Part of a small language model's weights.
Size: 13 layers, width 192, 4 heads of 32, vocabulary 3042, 5.25M parameters.
Each number is 200 + 20 x the weight over its row's rms, rounded and kept within 0 to 999. Layers, rows and columns count from 0. The size before them is the row's rms in percent of the matrix's.

# layer 2 MLP up, 384x192, rms 0.0684, rows 339-355, columns 0-191
105,204,197,195,139,168,205,216,199,196,175,214,190,238,176,248,193,175,188,200,155,194,211,183,212,192,190,205,212,240,197,178,205,217,215,195,197,202,186,218,209,232,220,219,190,229,226,178,221,196,228,204,206,191,186,199,232,234,181,197,189,181,219,168,199,231,194,200,223,185,205,198,184,208,198,237,196,185,207,188,227,220,210,206,179,192,213,169,211,194,196,194,199,181,212,183,208,183,219,244,197,194,219,258,223,172,180,206,173,226,249,205,198,195,166,170,228,171,196,189,193,164,170,211,208,191,221,175,196,177,177,204,184,201,201,201,162,211,184,226,190,208,185,195,217,215,213,208,233,196,199,227,187,172,205,189,199,204,217,205,172,193,222,202,224,174,248,186,238,193,182,220,207,209,202,217,217,217,223,231,194,191,207,184,161,182,190,203,185,188,203,209,237
104,211,180,216,216,184,193,204,135,170,204,192,187,173,162,167,204,196,187,214,214,176,230,203,202,193,207,206,217,207,208,227,195,197,247,211,165,198,203,187,232,209,181,217,202,191,184,218,220,200,215,191,192,232,213,189,216,204,232,212,186,204,198,207,172,203,247,192,197,219,172,197,173,226,232,218,225,182,203,179,181,204,208,214,161,199,202,210,213,206,161,176,169,203,188,209,149,199,174,187,192,194,192,196,202,190,191,196,189,184,213,227,218,199,205,190,220,191,185,195,165,221,193,203,186,199,213,212,204,197,187,178,156,198,226,213,184,208,212,198,196,203,222,182,194,187,166,196,197,226,218,179,245,232,231,204,184,168,205,208,177,219,217,180,207,201,190,221,190,184,194,216,216,174,240,212,239,174,184,206,203,131,232,183,205,173,218,222,218,176,216,226,224
101,212,199,196,201,194,211,209,187,190,207,215,204,216,218,169,226,207,172,237,206,245,187,194,189,195,223,233,183,192,204,191,211,190,176,169,214,199,187,154,195,183,212,209,202,220,182,202,196,217,178,195,206,209,192,200,171,248,210,216,217,190,187,170,232,224,205,201,168,211,194,189,214,228,219,168,175,196,210,191,180,217,192,209,184,185,229,215,207,211,232,196,211,204,186,215,210,237,168,215,197,208,209,215,170,203,206,168,192,176,192,191,201,178,232,213,184,182,219,178,209,169,223,229,183,234,188,164,205,209,203,200,214,148,187,189,179,221,183,232,227,237,180,180,204,201,217,205,196,215,221,145,200,203,156,195,209,208,190,197,191,213,201,176,203,180,191,208,206,208,143,195,177,248,204,197,224,188,202,212,246,224,192,215,234,209,215,171,202,184,234,217,167
100,194,194,190,212,207,215,212,208,184,166,215,209,186,206,204,220,191,178,205,209,181,187,219,219,191,222,181,180,206,226,181,237,173,179,213,210,241,204,202,199,188,230,232,239,193,227,230,172,194,206,164,169,207,199,220,151,188,215,183,199,169,199,161,166,235,189,181,198,216,193,215,234,224,183,193,185,179,188,221,170,235,181,237,184,213,229,190,203,192,202,204,178,199,229,207,177,228,212,179,172,188,235,197,192,214,217,173,221,180,207,217,200,200,225,241,199,199,235,243,190,218,191,217,233,220,225,193,201,178,164,183,191,229,190,232,190,207,189,228,165,163,226,203,220,186,173,216,217,221,235,224,212,216,204,213,224,205,183,211,166,188,204,229,186,216,198,224,207,191,192,185,194,190,169,217,220,196,194,200,204,202,206,186,211,210,196,220,161,191,206,187,207
103,213,175,207,215,203,204,193,175,210,202,199,198,195,209,226,166,211,203,211,210,196,200,216,231,223,185,203,224,212,208,241,211,193,216,181,217,221,193,156,206,181,168,215,196,240,217,183,200,216,206,196,200,219,174,176,195,199,186,239,191,137,216,198,180,239,180,198,194,212,191,210,190,194,197,206,236,218,217,206,176,245,219,183,177,223,216,179,208,213,185,214,187,190,170,162,189,198,213,212,198,169,219,222,211,195,211,174,210,210,187,187,192,185,164,199,216,213,199,211,232,206,186,229,182,229,202,165,223,207,233,185,197,184,208,193,163,181,235,231,182,212,187,162,188,213,222,191,215,194,202,152,176,185,217,193,202,214,192,192,188,215,190,205,196,174,186,174,197,191,198,206,215,246,195,202,188,275,194,210,205,164,204,211,187,233,170,191,227,208,213,211,226
104,234,224,183,216,230,216,197,200,213,189,220,191,200,207,180,170,190,210,217,203,183,164,182,191,198,202,169,219,194,199,214,193,184,186,213,227,222,175,214,175,203,178,172,242,232,225,159,223,244,197,164,174,195,176,179,225,179,233,209,210,221,215,191,220,277,193,215,176,207,213,200,223,217,226,189,187,194,222,197,165,189,233,207,222,230,172,185,176,232,214,203,171,182,167,197,199,190,185,195,199,210,209,194,168,198,205,201,198,201,207,193,196,165,177,210,196,194,154,195,194,219,214,204,160,200,217,176,203,217,196,226,203,181,215,200,208,220,212,238,189,191,206,242,194,186,178,217,211,193,198,200,200,190,183,187,194,214,208,212,216,209,204,217,159,217,169,195,229,186,184,168,222,171,200,165,228,203,212,212,175,244,206,221,189,195,199,179,213,190,214,210,196
097,212,227,213,178,197,189,191,177,214,154,215,158,212,209,198,189,184,213,173,193,185,239,232,182,221,180,233,183,199,215,195,190,169,198,181,190,205,197,254,216,192,238,202,195,195,198,184,218,192,159,150,209,222,217,187,198,225,228,191,193,192,216,208,185,216,190,188,192,184,193,232,212,182,180,241,221,188,224,187,190,181,218,216,213,233,214,196,163,242,196,177,192,206,220,237,216,222,165,178,176,191,226,204,193,197,232,170,206,213,215,216,233,168,222,204,179,199,196,225,196,218,213,206,171,210,195,201,185,221,225,211,170,199,213,209,198,197,246,210,192,200,193,218,201,173,199,186,175,208,209,229,161,215,189,193,149,199,208,238,209,196,209,210,207,163,188,181,204,192,213,209,190,215,197,205,230,204,204,238,182,220,216,173,197,231,204,225,218,205,185,195,213
102,199,186,166,183,218,215,212,184,185,216,236,218,195,218,196,224,196,157,183,208,210,185,184,202,229,199,174,208,184,182,152,188,203,186,225,159,202,199,217,215,183,223,194,215,213,204,190,196,208,200,188,231,223,219,166,154,204,239,191,204,212,222,209,224,232,205,194,218,192,207,187,176,211,201,187,171,176,185,212,186,205,197,208,199,215,196,224,199,212,216,205,191,210,202,197,202,218,202,210,176,203,197,203,191,203,164,208,233,188,201,213,230,184,205,212,199,203,211,200,190,182,220,185,199,224,197,199,185,248,213,232,209,119,207,215,176,198,176,209,168,167,236,210,217,193,189,196,171,273,182,177,192,217,180,240,195,204,178,195,191,197,187,204,211,221,174,218,193,167,213,216,190,200,225,152,220,226,219,197,204,196,175,200,221,231,201,218,217,166,201,180,197
096,227,177,188,208,222,234,215,223,218,220,209,210,157,173,241,231,195,186,177,198,170,193,202,212,206,210,169,214,210,201,246,192,241,169,216,189,203,183,193,238,176,207,217,190,201,205,189,183,215,221,169,187,209,191,200,211,186,190,191,188,195,189,190,203,223,207,171,214,235,201,221,199,191,210,166,236,199,184,170,174,206,168,231,229,201,216,183,190,206,155,178,197,178,203,198,222,215,209,214,174,205,191,223,199,189,212,227,197,215,205,188,189,204,185,163,198,172,171,180,181,185,209,239,212,202,203,192,172,190,199,202,200,184,205,270,193,187,246,202,202,209,222,210,188,203,205,186,233,187,205,184,261,216,205,226,195,177,195,204,209,189,202,236,163,214,162,166,185,188,222,205,214,175,194,199,194,191,185,208,213,193,181,223,178,217,206,199,170,183,189,175,201
099,196,210,198,179,192,202,199,172,215,196,219,220,208,211,211,163,175,224,245,202,202,223,200,184,173,184,171,147,197,248,234,170,178,203,202,195,218,214,187,186,175,202,208,182,188,154,203,237,196,165,183,223,207,178,211,196,202,176,216,182,183,207,203,221,196,188,218,167,213,217,184,232,186,208,218,209,211,202,264,190,175,211,198,187,209,202,213,173,198,198,192,210,210,203,212,222,168,174,203,190,209,196,157,195,200,175,218,190,210,180,204,194,199,193,186,221,216,215,191,190,193,203,222,234,208,213,231,230,187,173,203,203,236,220,172,201,212,191,178,202,176,195,191,176,175,216,232,181,219,218,173,215,220,221,218,229,253,191,204,182,232,206,202,195,206,190,213,195,211,210,224,224,194,207,189,158,231,214,195,184,173,189,207,209,212,211,155,243,180,184,173,213
096,196,179,181,186,225,198,179,199,181,235,204,176,244,196,225,215,188,183,221,185,223,191,197,218,213,202,197,197,189,195,213,173,182,164,187,216,185,152,223,196,178,200,239,201,173,189,193,207,204,200,224,214,185,233,186,206,219,176,238,211,203,186,199,232,177,237,173,209,202,167,211,216,209,209,203,181,192,246,196,219,209,191,214,178,203,232,218,199,206,214,177,198,189,199,183,222,225,205,205,182,186,195,195,210,189,201,186,226,174,206,205,233,208,194,194,164,191,203,175,188,198,228,179,240,192,219,186,188,206,228,223,181,172,188,206,198,179,186,210,170,186,204,213,241,173,211,217,209,187,149,206,231,227,213,197,178,179,186,227,193,166,207,172,216,173,203,216,208,229,205,189,154,212,196,193,166,206,167,167,193,213,178,208,200,226,185,258,193,182,204,161,217
103,176,173,206,191,216,208,161,238,185,197,183,239,214,197,188,172,189,209,208,173,158,188,163,168,177,215,214,207,220,175,191,223,230,209,235,182,187,183,162,178,212,204,232,193,190,171,203,234,214,221,186,213,223,210,256,211,203,219,197,194,206,178,184,187,199,179,207,217,187,176,172,201,210,206,185,222,218,189,217,205,216,172,222,205,194,189,178,232,173,203,209,197,199,203,208,227,190,165,184,186,155,208,204,167,190,211,190,205,216,213,221,193,198,205,233,207,197,224,196,192,218,214,184,210,208,199,215,220,185,191,200,223,220,180,176,176,174,221,190,221,201,219,201,180,158,183,201,251,183,213,215,185,210,183,189,242,212,178,203,195,227,198,202,197,184,214,227,232,191,200,179,242,199,202,165,206,194,228,207,245,207,167,176,229,194,188,207,170,186,214,191,170
100,181,167,223,221,208,155,206,203,212,207,199,167,201,176,182,169,213,199,161,208,193,225,147,228,212,197,233,196,209,178,242,176,192,166,196,191,176,189,206,215,179,210,170,225,173,218,196,189,211,207,205,211,190,186,209,193,191,197,184,201,193,231,222,188,210,180,217,180,183,197,217,223,208,225,184,138,198,204,198,138,192,174,177,228,224,190,178,219,200,192,179,195,180,166,214,196,177,168,165,234,188,212,216,231,207,202,222,221,192,184,203,195,210,208,194,211,206,182,201,182,219,250,198,180,213,207,184,196,219,191,216,192,194,200,187,212,194,209,226,209,209,218,223,214,232,204,204,219,182,193,194,152,230,229,203,173,170,221,216,187,207,199,210,187,186,178,180,180,170,217,210,226,220,181,206,198,198,182,215,192,248,212,222,191,199,214,205,209,193,201,155,217
105,191,158,219,188,180,186,150,176,201,206,203,194,198,165,192,215,181,196,240,231,205,187,206,216,212,224,216,184,175,196,199,193,204,202,197,179,208,205,215,208,198,208,204,167,225,220,225,228,177,197,236,173,183,190,186,200,200,175,195,188,197,228,213,184,198,205,218,209,182,152,185,211,213,203,207,196,217,182,218,205,226,211,221,183,195,188,188,203,161,214,203,234,226,228,207,234,209,224,203,180,184,188,215,176,195,210,156,195,158,189,218,196,204,208,220,202,223,181,149,194,152,209,199,223,207,195,204,155,228,187,195,202,196,184,230,193,221,181,191,178,214,198,210,217,231,186,187,210,167,199,200,230,207,174,198,186,224,202,160,234,218,208,221,200,208,144,198,238,190,199,157,184,209,211,205,211,202,174,196,221,184,213,181,174,216,225,210,234,227,165,212,203
097,218,215,157,182,217,214,203,179,169,211,204,192,199,234,242,192,215,197,192,174,212,215,207,175,217,202,238,201,199,166,202,189,193,195,162,171,197,207,165,252,222,158,218,209,190,194,218,212,190,209,213,226,217,187,195,213,187,144,221,179,186,207,191,169,177,205,190,192,216,181,247,175,223,222,188,180,234,203,152,179,210,198,215,200,229,192,208,201,237,174,191,185,203,197,202,222,213,204,227,195,189,200,200,202,207,209,230,229,152,195,195,166,216,188,191,198,205,161,197,178,170,199,190,229,229,219,236,198,194,204,211,217,179,181,188,231,192,190,178,204,170,210,225,203,192,196,212,212,184,200,200,193,214,174,191,214,210,173,201,211,192,199,202,227,237,162,171,204,223,240,196,168,197,173,199,206,224,173,223,208,219,190,194,214,203,208,175,188,193,187,219,220
097,227,203,189,189,241,253,197,223,240,226,198,197,206,230,178,223,212,184,187,181,185,218,170,212,196,224,181,179,159,226,202,198,204,234,205,214,230,199,206,189,210,219,215,215,193,172,226,191,226,182,218,195,223,232,193,186,244,222,193,191,196,211,204,222,186,229,230,215,206,209,195,202,194,214,237,213,211,196,213,239,186,193,218,216,187,223,210,218,237,238,181,215,210,215,228,176,237,175,217,214,202,209,194,186,214,188,239,202,179,199,223,186,175,222,202,198,234,178,173,189,229,226,193,215,234,223,191,209,213,232,199,209,198,211,168,198,187,189,184,191,200,203,207,198,201,213,161,185,229,201,191,224,183,162,203,181,200,212,222,194,187,220,204,193,212,212,212,201,179,185,212,180,229,228,175,187,246,169,209,159,196,228,192,220,191,218,196,222,189,189,238,211
100,219,141,158,219,187,176,222,180,205,170,209,188,194,194,212,221,220,202,188,214,183,262,198,196,182,222,168,225,237,201,219,210,232,181,147,178,211,191,192,159,204,221,211,170,208,188,219,182,188,198,179,247,213,188,203,194,197,208,185,230,190,164,197,234,233,234,204,191,198,212,228,198,206,173,217,211,206,218,181,189,199,242,216,187,256,200,218,193,188,208,216,165,221,192,208,174,192,218,207,210,200,208,204,191,189,190,208,200,232,192,181,214,209,185,176,204,205,177,189,168,219,204,187,218,171,190,205,218,171,208,202,173,220,191,230,211,221,207,233,220,216,198,193,218,206,184,213,204,176,197,214,223,213,166,219,166,205,184,212,206,164,189,201,222,180,198,192,210,198,214,223,218,215,167,201,178,197,206,183,191,212,182,211,207,218,206,242,205,164,209,203,216